Weights of a small GPT-style language model, trained from scratch on English Wikipedia: 4 heads of 128.
Each number is 50 + 12 x the weight over the matrix's rms, rounded and kept within 0 to 99. Layers, rows and columns count from 0.

# layer 2 attention query, 512x512, rms 0.0225, rows 0-54, columns 64-127
58 56 56 27 54 59 73 43 48 53 44 47 60 46 42 37 46 47 53 63 47 69 72 26 33 70 38 58 62 35 65 49 42 48 37 58 53 53 46 47 40 63 51 43 39 53 59 51 36 55 68 53 48 49 56 51 44 54 45 38 60 57 60 23
66 39 54 36 57 34 47 62 49 57 39 54 55 47 53 71 44 25 59 48 44 52 56 35 42 39 47 44 53 45 54 63 35 40 25 53 54 49 66 68 56 41 39 47 50 59 42 48 45 50 33 47 28 58 62 42 64 36 39 45 40 30 43 29
38 46 49 63 55 32 47 47 65 52 28 48 26 64 43 30 51 67 51 46 48 21 40 53 76 55 59 53 36 50 33 46 61 47 72 49 38 44 27 24 58 31 65 57 63 52 47 41 46 52 32 50 44 56 26 33 61 48 56 53 50 51 45 65
63 26 44 46 40 64 34 70 60 47 34 46 42 58 57 57 43 53 51 47 44 44 59 43 67 17 35 48 51 49 31 59 50 44 66 58 47 51 60 55 54 48 54 33 57 54 61 40 49 59 79 52 47 51 39 62 51 53 55 54 50 27 53 35
47 49 63 50 43 64 58 46 61 49 58 47 44 48 51 51 51 69 41 44 31 43 45 65 59 61 66 47 57 64 45 50 47 49 56 58 57 55 47 34 48 57 58 45 54 44 69 52 59 53 60 53 61 56 50 57 47 58 61 67 51 48 51 56
67 57 48 55 41 34 35 55 36 47 45 73 54 40 55 66 63 60 55 54 27 66 36 44 57 66 00 51 37 66 52 42 33 70 42 30 30 50 36 68 72 52 31 80 59 59 22 50 48 61 50 36 59 51 25 39 63 23 46 54 53 49 52 55
51 38 53 55 54 68 43 23 54 58 64 45 49 55 42 41 51 60 51 54 59 37 45 65 45 65 76 56 65 47 41 49 48 58 37 49 64 50 60 44 47 54 55 46 47 49 53 57 47 57 54 54 58 47 49 49 41 47 42 37 59 61 43 73
67 27 57 43 41 40 53 50 49 54 61 63 69 51 50 52 37 44 41 52 47 43 71 51 36 45 62 57 54 29 45 47 58 62 38 56 49 47 57 48 45 64 54 19 38 48 48 54 48 56 37 52 40 52 61 41 66 56 44 23 42 61 44 44
44 57 47 69 33 46 48 44 38 39 27 57 72 45 54 26 39 59 53 55 51 93 65 72 55 37 57 41 43 35 42 40 38 52 53 44 43 60 36 30 51 41 58 59 48 43 47 43 68 48 28 44 55 54 62 30 41 73 77 65 55 47 38 44
57 41 46 40 44 62 45 36 46 55 67 67 55 63 51 34 51 59 52 48 53 35 51 50 51 53 57 49 62 40 37 57 48 56 48 62 62 47 67 43 43 55 47 41 51 54 49 57 43 47 75 61 47 36 61 47 50 51 49 37 59 35 51 62
54 74 61 50 56 43 37 64 42 48 49 32 39 56 40 50 54 28 54 45 49 37 40 41 67 36 35 50 43 59 39 51 52 58 49 43 60 52 44 30 46 49 62 40 65 58 50 49 78 60 51 39 44 67 31 54 39 66 50 56 66 52 46 34
49 77 56 51 55 30 67 44 40 47 65 45 54 52 41 66 47 44 39 54 53 63 47 39 47 53 86 53 44 38 60 55 61 65 34 26 55 50 45 31 29 51 49 41 45 45 76 39 59 50 36 60 47 61 50 63 17 36 34 35 61 51 40 68
27 19 34 37 49 72 32 47 22 61 53 43 77 43 65 29 45 72 42 46 66 66 44 64 69 64 40 47 51 45 57 19 37 55 46 50 60 55 24 32 36 53 47 18 38 34 66 73 50 45 40 41 52 39 72 45 60 60 59 43 51 52 66 52
42 62 58 74 43 55 49 54 47 48 52 60 53 52 46 68 41 27 53 50 54 57 47 50 66 38 61 41 45 63 42 53 62 63 58 63 46 46 49 43 49 53 51 47 59 43 48 51 45 59 47 40 43 47 49 51 33 39 66 43 48 88 60 65
65 57 49 46 47 39 61 88 24 45 36 43 58 43 59 72 37 33 58 46 43 67 61 42 62 37 24 31 44 62 64 46 52 48 47 44 39 52 54 80 62 31 39 54 47 54 43 60 54 53 52 39 53 57 52 41 55 30 52 65 41 42 56 27
56 49 45 56 50 53 56 69 52 55 52 30 54 52 56 83 48 35 53 55 44 47 42 42 47 33 37 38 44 61 56 40 50 32 54 55 52 57 54 57 59 49 45 34 52 51 54 51 52 65 50 54 56 60 49 52 58 33 60 59 44 54 43 38
37 44 41 46 45 50 53 26 52 45 42 44 66 54 59 19 47 72 53 35 43 54 56 57 56 59 49 45 44 27 38 71 47 29 59 49 47 59 59 28 56 55 63 63 36 52 48 42 53 45 42 47 56 19 59 35 53 70 68 43 58 30 53 58
26 51 34 64 46 28 49 48 47 55 52 33 48 46 59 37 58 65 49 47 54 34 45 60 61 58 57 50 50 22 58 52 41 48 57 64 40 43 33 47 62 51 54 63 43 43 40 54 34 53 23 52 51 30 54 55 36 60 55 59 40 60 59 70
61 81 56 62 48 54 38 44 55 45 71 47 47 45 54 52 57 50 54 40 38 24 35 61 47 26 86 48 32 56 43 59 47 42 39 29 47 50 51 28 57 35 39 53 46 52 63 40 40 49 61 59 45 36 63 55 43 57 31 72 67 29 44 29
45 37 45 45 53 51 54 33 46 53 49 50 35 58 52 36 47 67 48 57 61 35 53 50 38 58 65 58 61 37 49 48 51 67 43 57 53 47 50 59 45 49 53 47 42 54 45 49 60 36 65 55 51 42 50 46 52 54 37 36 49 43 45 69
43 33 29 52 26 46 37 46 30 48 40 78 61 41 62 29 39 49 57 50 48 72 66 64 68 65 33 56 65 42 35 30 34 48 53 52 40 49 46 59 47 45 62 66 39 52 39 58 40 51 37 40 52 58 52 35 41 52 67 53 50 48 45 63
48 68 49 37 59 59 42 38 54 42 51 38 40 51 51 34 61 59 54 57 41 52 57 58 33 47 30 52 28 46 67 50 67 33 57 37 45 52 44 53 50 60 48 43 54 43 41 34 64 43 57 53 44 49 45 47 67 46 46 51 66 48 50 28
16 69 45 44 50 60 47 47 45 54 65 35 45 47 62 37 60 60 46 47 79 64 49 54 45 61 37 55 52 74 69 48 44 65 52 56 43 45 45 49 62 55 47 57 49 42 53 72 63 54 71 50 58 41 49 59 45 55 55 57 47 70 56 67
53 39 56 48 50 58 49 56 25 50 37 60 65 51 48 43 45 41 50 53 51 31 51 40 59 41 61 46 53 45 62 47 45 50 46 52 47 41 60 61 48 48 48 37 44 56 50 44 19 46 60 50 35 50 50 51 43 58 42 72 39 66 50 41
31 58 50 66 37 65 62 49 39 51 62 65 20 57 51 52 56 68 50 45 35 17 29 50 75 53 62 29 46 60 25 52 38 41 51 52 30 43 37 45 61 50 60 63 47 72 40 55 36 52 63 49 51 45 43 43 46 40 45 56 35 36 52 69
50 37 51 61 39 55 56 62 26 55 41 67 60 42 49 57 62 59 37 46 50 40 36 53 66 47 70 59 59 48 41 45 51 75 46 64 45 48 66 46 38 48 52 23 40 39 57 41 39 52 59 61 55 56 52 48 48 49 62 70 32 54 44 67
43 50 62 57 44 62 48 69 42 48 42 55 54 48 51 66 55 56 59 50 60 46 36 57 67 41 51 43 42 59 52 56 55 45 61 45 40 42 37 59 68 46 41 53 55 50 44 52 67 57 40 55 54 51 50 52 66 48 54 55 60 57 49 65
07 82 53 42 45 57 62 33 43 46 42 44 57 62 49 23 40 67 44 41 54 49 52 53 59 58 64 45 36 46 46 67 37 47 76 46 55 51 28 15 57 55 61 56 47 45 55 55 61 52 34 55 52 30 41 42 40 75 68 49 54 59 64 67
49 15 59 44 42 66 62 47 49 49 54 44 75 58 48 40 34 41 40 56 50 17 64 59 49 26 81 38 63 43 40 34 51 54 49 66 74 47 59 16 28 48 62 00 50 56 55 46 47 36 54 49 51 61 73 44 53 73 65 48 61 64 55 32
26 54 41 44 35 75 59 30 38 55 55 60 64 69 43 26 47 59 43 43 66 53 49 62 56 59 73 52 59 53 41 49 40 80 49 67 65 51 57 38 34 55 49 43 44 48 54 64 54 37 66 52 60 37 50 44 35 60 53 40 48 65 51 74
66 33 52 53 46 20 56 63 67 52 39 48 44 38 53 56 53 61 59 42 54 33 48 40 64 34 41 56 47 60 48 44 48 45 62 49 19 47 38 37 56 35 60 46 66 38 59 32 60 51 00 49 49 65 38 47 41 54 54 62 36 44 40 50
52 55 52 22 55 33 54 60 51 50 56 71 31 53 45 61 45 43 48 55 27 31 41 39 53 59 28 63 48 52 42 42 59 44 36 41 55 52 46 70 49 53 42 58 47 49 49 63 43 56 42 40 47 56 38 48 54 34 38 48 54 59 43 46
36 52 57 66 64 53 63 53 30 52 69 60 36 53 57 69 61 55 56 44 40 36 47 44 56 57 62 39 46 39 50 56 52 28 58 43 44 39 46 61 54 36 52 63 58 49 64 67 57 53 39 49 39 47 41 47 62 33 41 45 44 29 52 61
51 52 49 83 41 57 43 59 57 50 51 69 47 50 63 77 43 46 52 53 52 63 41 63 65 57 28 70 32 62 38 37 58 67 75 32 16 49 53 86 73 31 52 73 53 51 41 41 61 64 33 41 64 50 33 44 38 23 38 48 32 75 52 84
47 69 44 55 39 66 50 27 53 52 55 55 56 57 42 40 38 55 50 51 49 47 54 61 56 48 68 57 53 47 23 53 51 49 42 42 62 56 59 29 55 44 39 39 46 50 56 59 22 52 72 43 52 39 74 46 43 43 41 50 52 65 52 57
69 51 50 42 46 57 38 24 48 56 66 63 47 54 42 44 48 60 54 57 43 51 58 53 36 47 71 56 39 54 33 55 52 51 37 52 62 49 66 51 45 39 37 51 48 57 46 55 47 48 83 48 51 46 53 43 61 39 47 50 55 47 44 48
40 56 46 52 40 35 71 52 24 59 39 46 41 54 46 38 34 33 50 46 62 17 44 53 64 33 61 44 62 54 28 33 54 59 32 68 63 49 33 18 26 38 71 30 48 58 73 51 33 52 46 43 43 81 52 28 42 54 51 61 47 57 49 58
59 75 53 67 60 47 40 53 46 52 61 48 55 50 50 56 55 41 58 47 29 48 45 64 45 51 56 46 49 49 48 53 55 49 44 44 53 45 46 59 50 50 43 64 51 49 54 47 66 49 53 44 51 67 46 41 63 41 50 43 53 40 50 63
27 49 56 40 53 34 66 32 44 51 44 31 48 55 34 34 55 62 41 44 73 52 52 41 56 60 79 46 63 54 63 67 51 61 66 64 61 47 46 30 35 53 62 43 61 37 66 59 64 42 42 63 46 44 42 66 19 54 56 46 48 59 50 66
61 54 51 68 60 55 33 17 67 46 60 51 34 36 43 19 58 66 64 69 32 60 71 38 37 35 79 66 50 49 47 50 49 47 41 35 30 48 41 57 59 46 46 57 62 56 51 54 44 33 64 50 47 42 44 40 65 70 47 67 51 26 45 55
56 48 39 56 50 43 33 68 66 48 45 39 36 51 58 80 62 29 64 59 43 46 50 52 56 13 00 47 25 52 74 55 62 28 71 38 36 53 50 69 70 55 51 63 69 66 22 49 67 59 70 38 45 59 30 50 58 41 62 64 51 51 47 20
30 52 45 52 48 59 68 45 39 47 40 43 62 48 53 48 38 48 43 47 67 57 54 45 47 47 59 62 60 50 54 56 42 41 60 66 61 54 59 44 40 70 47 36 38 37 59 42 32 61 54 56 46 50 57 46 48 57 66 49 47 62 63 49
29 54 37 55 63 67 40 18 65 45 57 50 38 55 43 22 57 68 38 57 46 57 60 47 41 56 59 50 56 44 47 50 55 45 59 62 52 49 47 58 54 56 51 61 49 59 44 64 46 48 72 51 50 18 42 33 53 78 56 45 65 52 65 55
25 48 43 57 30 61 67 45 43 54 53 47 70 55 48 55 56 45 37 39 77 60 36 78 56 69 68 55 61 43 44 44 55 58 50 64 71 47 59 28 45 53 39 34 38 38 60 56 25 59 47 58 58 34 71 53 47 40 50 44 39 79 51 62
63 55 50 44 68 52 35 56 53 49 65 31 48 59 39 44 62 49 44 52 53 56 55 47 42 62 45 44 63 76 57 51 67 41 33 51 54 43 49 62 54 63 33 41 54 62 62 65 52 51 78 56 51 33 59 63 53 53 40 47 60 66 56 58
38 33 50 48 60 65 46 42 51 41 42 44 43 52 43 27 57 87 39 56 33 60 53 33 46 47 32 55 45 44 59 47 55 46 48 34 39 53 42 53 49 65 54 63 47 49 70 39 42 49 53 54 58 42 47 43 58 67 52 66 49 36 56 45
45 34 38 71 42 36 42 48 55 46 54 39 37 38 50 50 67 65 53 50 56 67 39 75 64 49 51 63 36 52 42 60 40 34 75 34 19 45 28 35 68 36 52 65 56 41 53 38 55 58 39 59 58 40 43 55 38 42 64 71 53 41 45 53
57 38 51 54 50 31 57 44 60 46 51 57 35 42 54 53 43 36 49 48 50 63 65 33 56 49 41 47 53 50 50 34 57 57 40 50 50 47 42 59 52 51 62 57 58 55 52 54 43 53 17 43 40 66 44 51 38 49 49 38 52 47 50 56
35 68 50 56 67 55 40 40 70 46 60 52 56 48 42 37 46 55 56 51 62 63 70 52 35 48 43 73 49 45 61 66 67 18 64 32 54 54 60 66 46 55 49 46 57 41 57 41 48 53 44 51 40 34 54 65 37 58 47 47 65 35 48 41
82 98 50 56 55 52 59 45 55 45 58 51 54 37 63 66 55 29 51 59 41 58 58 56 33 37 53 49 34 46 64 46 51 40 42 30 55 53 49 62 41 45 27 60 47 45 56 49 58 52 55 44 49 61 55 60 37 55 36 48 70 49 46 34
37 42 49 54 48 36 59 77 39 50 38 40 46 45 60 71 45 34 54 42 60 50 39 55 66 50 28 41 52 47 69 52 58 50 76 58 41 46 41 55 61 45 60 49 63 49 46 46 71 54 28 47 43 67 40 42 50 32 52 57 46 71 58 49
29 45 44 57 56 61 42 42 50 55 39 56 38 50 52 23 53 73 42 44 49 53 41 50 58 44 65 47 47 47 37 47 52 42 59 53 44 48 44 51 59 49 68 57 37 41 65 60 24 43 45 68 44 28 55 56 53 75 71 77 60 40 43 64
47 63 36 54 48 59 63 48 41 44 48 44 65 51 59 58 63 45 43 52 69 53 36 54 46 31 53 60 50 50 65 53 48 49 54 54 61 53 44 31 39 66 43 30 45 41 65 41 39 59 71 63 55 37 55 72 33 54 56 54 55 60 39 53
60 44 60 55 54 45 36 62 55 42 43 58 41 44 54 50 50 61 54 48 29 59 65 45 49 49 38 46 47 55 63 45 52 37 47 47 30 55 32 66 56 51 54 60 57 53 38 36 63 51 20 44 49 52 40 38 76 55 59 59 44 24 54 38
70 34 44 44 60 40 36 59 49 58 53 50 26 60 45 43 50 60 55 51 44 30 47 48 57 45 50 44 59 39 41 52 67 55 54 50 63 45 46 47 36 51 67 52 47 47 39 51 57 46 41 53 35 59 45 57 59 44 44 39 64 49 42 61
# layer 2 attention key, 512x512, rms 0.0195, rows 0-53, columns 64-127
50 42 51 22 50 43 49 68 38 62 46 47 52 46 52 41 49 57 50 49 53 43 44 57 55 40 51 47 55 46 60 53 45 44 65 41 59 44 52 33 41 48 59 51 58 47 50 63 58 59 79 37 45 45 51 37 44 59 55 50 53 41 43 46
34 49 45 45 41 60 44 43 48 38 76 52 72 39 49 44 62 62 50 33 50 53 45 59 47 57 29 55 41 47 66 60 51 46 49 76 48 41 40 49 60 46 42 71 53 47 56 56 47 62 63 52 67 37 61 45 50 50 40 51 43 30 31 50
65 65 52 56 67 41 64 56 53 35 29 53 27 53 45 61 30 49 51 65 49 63 57 42 40 56 75 47 57 72 37 51 51 53 41 30 45 38 71 70 49 69 67 78 43 53 42 33 44 53 40 40 52 55 27 45 42 54 46 52 55 56 52 56
46 61 49 49 54 16 60 36 48 29 44 34 66 41 66 53 62 59 59 44 65 49 44 44 59 49 30 37 49 30 45 27 42 35 46 36 53 62 51 48 42 55 59 50 41 53 46 46 45 50 21 33 43 37 41 49 48 47 38 47 50 85 57 59
54 54 57 60 58 47 45 59 46 59 44 59 38 56 36 56 54 51 50 66 57 53 42 38 50 53 67 47 58 43 39 41 52 66 54 44 46 60 55 43 40 48 48 35 50 54 43 48 63 27 46 62 61 59 36 55 38 61 46 50 49 66 59 55
59 35 60 72 29 31 39 63 54 54 29 61 59 57 57 41 47 56 44 44 35 50 36 50 56 37 84 49 58 58 50 44 60 41 64 61 51 42 64 61 58 59 58 64 40 47 50 38 55 59 45 54 50 57 50 45 53 42 50 51 55 38 63 45
55 47 50 54 47 35 58 42 49 62 34 50 44 59 50 68 44 62 31 50 41 51 52 44 55 57 46 41 44 61 32 38 52 52 53 51 48 42 48 44 58 65 49 39 53 46 51 56 51 69 44 55 34 64 45 40 49 37 48 49 45 65 67 53
44 59 50 41 44 64 54 62 45 48 72 46 50 53 50 58 58 49 45 47 59 51 37 63 49 45 26 65 39 54 51 60 58 50 48 62 54 31 33 43 52 57 38 52 49 46 48 49 39 59 60 59 57 53 58 49 46 51 55 61 39 40 42 55
38 45 45 58 60 59 64 11 72 56 54 37 45 51 42 39 54 45 49 32 61 51 64 61 30 43 54 63 45 40 47 78 62 50 57 46 53 48 46 54 46 40 46 68 60 29 59 48 56 49 33 68 58 48 62 53 65 58 57 55 49 39 38 70
54 47 56 56 49 32 58 60 47 48 33 41 37 47 52 73 50 64 44 67 55 45 47 42 49 50 44 38 43 48 38 27 47 55 54 46 48 52 49 52 52 63 56 33 51 52 50 55 48 51 45 38 48 62 35 52 46 39 48 46 54 76 61 58
54 49 51 46 64 46 49 62 51 49 55 57 65 51 48 56 51 61 56 53 58 51 52 35 43 57 35 44 52 39 66 37 60 50 49 40 55 65 60 68 39 53 44 60 42 50 46 44 57 36 28 41 49 55 34 59 44 44 37 45 41 72 57 39
44 64 41 27 56 45 45 49 26 59 53 49 65 55 44 47 59 33 62 63 49 55 42 41 52 45 14 58 47 48 58 48 48 54 42 74 63 55 61 37 42 50 43 65 60 57 51 65 63 16 66 38 45 48 39 57 56 47 50 65 52 69 54 16
47 31 47 44 51 40 59 13 64 64 59 42 45 42 40 47 57 75 29 50 61 41 47 61 57 37 40 43 44 40 39 51 50 32 56 44 52 47 12 30 58 50 46 33 50 37 81 34 57 77 40 50 18 52 79 54 43 59 61 57 57 72 53 57
51 58 52 46 57 81 69 76 49 34 36 53 36 49 34 59 28 57 55 25 57 56 53 58 38 67 39 55 50 55 55 54 42 51 47 51 59 50 48 52 63 53 51 62 56 58 46 58 37 68 21 67 44 56 32 48 61 49 52 42 50 09 47 37
38 44 36 52 53 70 40 51 62 29 80 52 62 45 82 27 70 53 81 17 57 54 49 50 44 53 37 57 45 47 58 55 31 46 46 53 51 65 39 49 53 40 50 64 48 41 60 46 49 33 69 49 68 32 72 54 56 63 48 62 51 17 32 48
31 46 45 34 47 61 43 46 47 48 63 48 86 44 47 36 56 54 41 33 55 39 48 55 50 52 28 49 49 45 68 55 53 51 39 65 50 67 35 49 47 51 45 53 53 49 57 49 43 48 44 53 42 37 67 51 55 61 40 51 44 31 39 44
48 40 56 56 46 19 57 39 51 29 62 43 51 46 79 49 80 49 73 55 46 48 51 52 52 51 58 55 42 45 33 44 50 50 44 42 47 42 29 43 53 55 54 48 55 37 61 47 60 16 51 43 89 58 61 53 50 53 46 50 49 66 57 69
44 51 46 65 52 74 51 55 68 72 54 62 40 51 17 30 20 41 18 62 56 55 53 62 39 54 72 54 48 64 52 58 58 58 54 45 43 43 55 54 53 40 51 73 49 53 39 43 46 68 46 58 31 70 41 52 55 60 68 51 49 29 30 57
49 39 56 52 47 65 35 37 48 48 64 63 32 50 47 43 45 52 41 62 41 43 50 57 41 63 82 45 49 43 40 56 59 71 57 64 40 45 46 86 51 50 41 56 48 58 42 50 41 34 44 65 64 52 45 58 57 52 47 46 42 61 44 69
59 44 46 66 45 37 48 55 58 57 28 47 35 56 53 59 41 53 49 62 42 44 53 46 52 47 45 40 51 67 34 37 51 58 50 41 43 49 65 55 58 61 51 34 48 56 47 58 50 48 48 44 45 58 32 52 52 42 48 49 62 69 62 54
39 43 43 60 41 37 59 25 80 54 31 32 38 53 44 46 45 64 45 31 41 43 55 63 50 42 55 46 45 49 51 59 36 43 63 49 53 57 34 43 55 42 65 67 47 55 54 54 55 75 49 41 43 50 48 52 57 45 62 53 37 25 51 50
54 52 48 27 43 65 36 20 53 53 73 53 59 51 44 31 43 52 60 45 45 52 67 58 44 58 73 49 63 50 46 63 49 52 59 54 53 71 57 50 48 44 43 33 46 39 57 47 58 47 47 49 33 58 66 50 51 59 54 42 58 35 32 51
60 42 53 62 48 54 43 18 59 46 46 60 40 52 50 50 40 61 44 66 47 34 48 49 60 45 61 41 58 48 43 46 40 38 49 55 55 44 33 36 39 48 41 11 50 56 61 51 49 51 43 51 18 49 69 57 52 47 56 49 54 59 64 43
41 49 46 75 40 49 61 60 54 60 55 48 39 56 58 52 57 49 44 32 47 47 54 46 52 49 44 53 47 44 48 39 58 45 61 48 46 49 35 49 50 55 53 51 54 53 59 62 58 44 49 44 57 47 28 63 57 45 51 45 44 44 57 63
53 48 58 57 48 43 49 59 46 39 30 46 41 51 50 58 28 42 46 51 39 54 50 51 52 64 66 50 54 68 41 42 57 56 55 55 35 61 42 61 58 46 47 80 50 58 46 44 49 48 32 50 53 55 15 49 48 43 45 51 55 62 43 64
43 66 56 49 68 51 59 82 39 54 30 48 47 54 53 61 52 28 46 52 49 42 40 55 40 56 32 67 47 49 52 49 58 59 62 52 44 28 51 58 52 57 57 60 50 53 32 54 57 44 21 54 64 51 18 50 51 39 37 48 53 65 47 84
57 38 53 75 43 51 49 60 48 45 47 50 33 50 55 63 44 43 48 41 53 43 48 47 54 50 55 40 51 58 41 41 50 50 48 49 45 52 56 55 57 62 53 52 45 65 35 37 41 33 24 58 58 53 43 58 48 53 50 55 55 57 61 70
38 46 48 62 56 51 59 33 61 31 52 56 40 42 78 42 70 43 68 52 64 40 67 52 43 45 72 56 49 49 42 54 50 50 64 31 57 53 43 38 49 46 47 64 64 49 65 46 63 11 45 71 73 55 62 52 57 50 50 54 43 50 44 54
18 48 45 37 53 62 66 60 54 43 67 36 49 52 48 50 53 64 52 50 48 43 54 51 47 42 18 43 49 28 55 63 46 51 59 45 51 38 40 47 45 56 43 62 52 40 61 48 54 53 60 64 46 35 42 54 55 60 50 60 43 50 33 48
51 58 52 61 52 37 59 49 56 50 23 50 24 56 59 72 45 49 57 68 53 61 56 37 43 50 59 35 49 57 45 42 47 56 61 42 48 36 59 48 53 59 51 50 53 52 44 60 62 45 54 54 62 64 29 44 55 46 44 51 58 58 56 60
39 43 36 68 59 58 43 56 59 67 90 41 54 43 43 34 67 51 44 34 52 66 42 58 46 51 57 71 48 45 37 60 60 51 42 56 51 48 29 44 56 52 39 57 43 45 46 48 41 15 56 54 62 36 61 56 47 50 58 48 43 44 43 48
62 48 54 48 42 44 43 76 43 60 45 47 51 57 55 43 50 58 46 73 41 35 49 44 70 63 47 37 51 67 54 30 30 48 54 46 51 63 57 52 48 68 53 43 47 67 33 62 47 41 54 53 54 47 47 44 46 50 43 48 42 49 51 52
55 53 54 66 39 50 61 60 53 44 57 46 36 58 34 60 39 40 38 62 54 48 59 46 67 52 62 52 49 68 36 51 48 60 49 68 45 56 35 61 55 48 39 42 47 66 37 44 29 59 35 56 50 54 42 67 47 52 60 50 50 69 53 46
68 63 51 65 37 41 54 74 51 47 20 33 21 63 58 63 40 38 69 31 55 50 49 53 51 56 60 41 42 72 43 40 41 50 37 48 47 47 60 54 48 55 43 48 44 63 29 46 30 31 35 39 58 61 52 44 60 47 56 45 53 38 55 42
57 46 62 42 49 29 61 48 51 44 45 63 24 57 52 85 44 62 41 63 36 58 61 56 58 54 45 34 44 51 28 39 45 52 52 40 50 50 31 57 45 67 55 41 55 50 58 54 55 55 42 44 51 62 52 51 58 32 35 44 63 81 69 55
59 50 64 48 47 32 57 60 39 55 28 50 36 53 58 82 54 59 54 67 41 49 43 35 60 56 40 30 51 56 30 28 48 48 54 33 53 28 50 52 45 70 59 41 53 45 47 49 52 47 35 43 56 49 35 53 56 35 40 45 52 72 62 61
41 33 54 42 62 63 54 71 66 37 34 51 32 46 47 55 30 67 33 37 49 42 51 40 47 59 30 56 50 65 41 42 51 52 63 31 41 42 49 70 55 53 56 67 50 59 37 63 58 62 36 62 51 41 20 62 53 54 42 42 52 46 39 62
53 42 53 56 40 72 32 54 37 52 53 63 45 55 28 53 43 39 44 54 50 57 48 58 60 58 65 47 48 65 45 46 57 64 52 55 44 56 65 74 64 57 50 51 46 61 27 44 42 52 66 65 62 54 52 54 61 46 52 47 44 27 47 40
59 63 50 51 78 35 67 53 48 63 34 55 52 58 48 52 62 40 53 79 66 48 55 34 36 45 44 67 51 35 56 42 39 53 33 44 62 45 49 34 42 50 48 31 58 52 62 67 60 38 69 49 51 53 43 52 45 56 47 51 53 83 59 30
60 32 61 61 44 30 48 58 44 71 35 47 40 67 47 71 42 48 46 80 36 50 42 53 56 58 45 40 53 51 32 35 53 50 55 37 53 45 61 64 34 58 54 38 50 47 34 48 47 44 29 41 55 61 37 45 58 31 46 43 64 77 63 51
42 38 53 39 44 38 53 43 48 45 54 59 77 38 64 52 53 61 50 30 52 52 49 54 68 46 44 40 53 45 55 46 56 36 42 52 49 78 40 65 37 35 61 44 53 38 49 40 46 54 20 29 30 41 85 58 57 46 43 54 48 43 38 74
40 55 58 38 56 57 50 25 68 59 63 42 53 55 41 40 50 57 42 31 47 49 57 67 46 41 58 55 46 39 51 60 62 50 47 55 49 58 33 25 52 52 51 44 59 50 72 49 63 63 58 57 38 42 61 47 42 52 46 56 44 47 50 49
64 50 61 46 58 39 64 53 52 39 21 57 29 58 55 66 31 53 50 72 47 46 57 48 55 56 67 39 57 50 31 34 46 45 61 30 48 43 67 67 42 64 56 48 58 46 49 42 54 68 20 44 38 62 25 39 47 52 48 48 54 65 64 61
40 60 42 54 43 67 59 42 59 63 50 51 25 58 19 55 26 53 39 42 54 55 53 55 36 38 51 47 41 58 45 60 49 66 50 52 39 46 29 39 58 46 64 55 51 54 55 52 51 55 68 67 39 62 49 49 59 49 57 51 51 23 54 43
66 44 60 50 51 53 40 80 36 52 41 59 49 54 62 61 45 55 57 77 51 57 45 29 43 57 57 43 53 54 57 34 43 52 61 49 44 84 61 59 44 51 53 41 56 60 44 49 52 48 57 38 44 63 29 44 49 53 47 48 55 43 55 32
60 49 65 44 40 32 40 59 43 61 56 46 55 48 82 53 67 41 75 61 54 42 47 47 48 50 59 50 54 46 41 40 59 45 59 36 41 62 50 45 52 55 52 32 52 46 56 55 55 16 51 31 80 52 52 46 52 52 42 47 57 76 63 53
58 43 41 73 56 41 43 43 52 63 36 56 47 57 26 42 45 45 47 65 34 50 42 47 44 43 62 41 53 44 43 53 58 58 42 56 57 62 37 73 42 45 60 42 47 40 40 36 48 39 28 38 29 69 48 50 59 57 53 37 47 60 52 50
47 46 46 29 52 56 60 50 50 42 39 57 61 53 30 42 36 51 55 46 48 53 56 52 46 48 36 59 48 54 53 60 52 47 36 43 51 44 64 48 44 38 53 66 51 61 46 58 45 65 58 50 33 51 43 42 47 50 58 44 50 17 35 36
49 52 47 36 47 55 53 10 38 47 69 46 49 52 40 48 61 48 45 57 40 61 62 55 53 51 52 35 54 37 42 56 32 65 29 55 56 76 23 30 44 40 44 28 54 54 74 53 52 36 63 38 36 50 94 52 49 55 42 46 38 46 53 41
49 45 50 29 39 48 45 40 29 43 61 50 56 52 41 52 40 46 57 48 53 48 44 56 48 55 33 42 45 47 46 61 41 74 33 58 54 39 57 46 36 53 41 32 56 63 50 50 57 51 54 64 37 48 68 63 57 48 40 44 47 32 34 46
34 56 41 48 45 83 45 43 51 57 56 51 61 43 24 35 40 47 32 32 66 55 50 53 40 49 50 58 46 53 70 64 52 44 44 69 47 54 52 47 60 38 45 59 53 62 44 49 41 61 55 49 20 45 55 55 59 63 64 50 45 26 32 48
60 49 60 55 64 46 51 37 54 44 39 60 45 53 45 53 39 49 37 65 63 54 56 47 47 55 78 49 60 51 31 53 53 54 53 33 53 69 45 52 42 51 50 55 50 57 63 40 54 44 34 44 58 56 27 42 48 61 43 39 49 54 41 77
30 57 52 33 49 57 53 24 48 55 54 60 63 47 26 48 49 48 35 54 52 44 45 52 62 40 47 51 49 29 54 51 61 53 46 62 57 44 23 43 45 39 59 30 58 47 62 42 53 61 40 54 19 45 66 59 54 52 50 50 47 63 51 43
39 47 45 43 54 64 47 46 55 54 50 37 68 49 42 21 53 46 59 32 53 47 40 65 46 53 51 65 49 48 67 60 64 37 58 50 59 42 62 49 61 39 43 59 42 41 60 35 41 57 45 55 46 35 48 49 45 60 64 56 43 33 40 46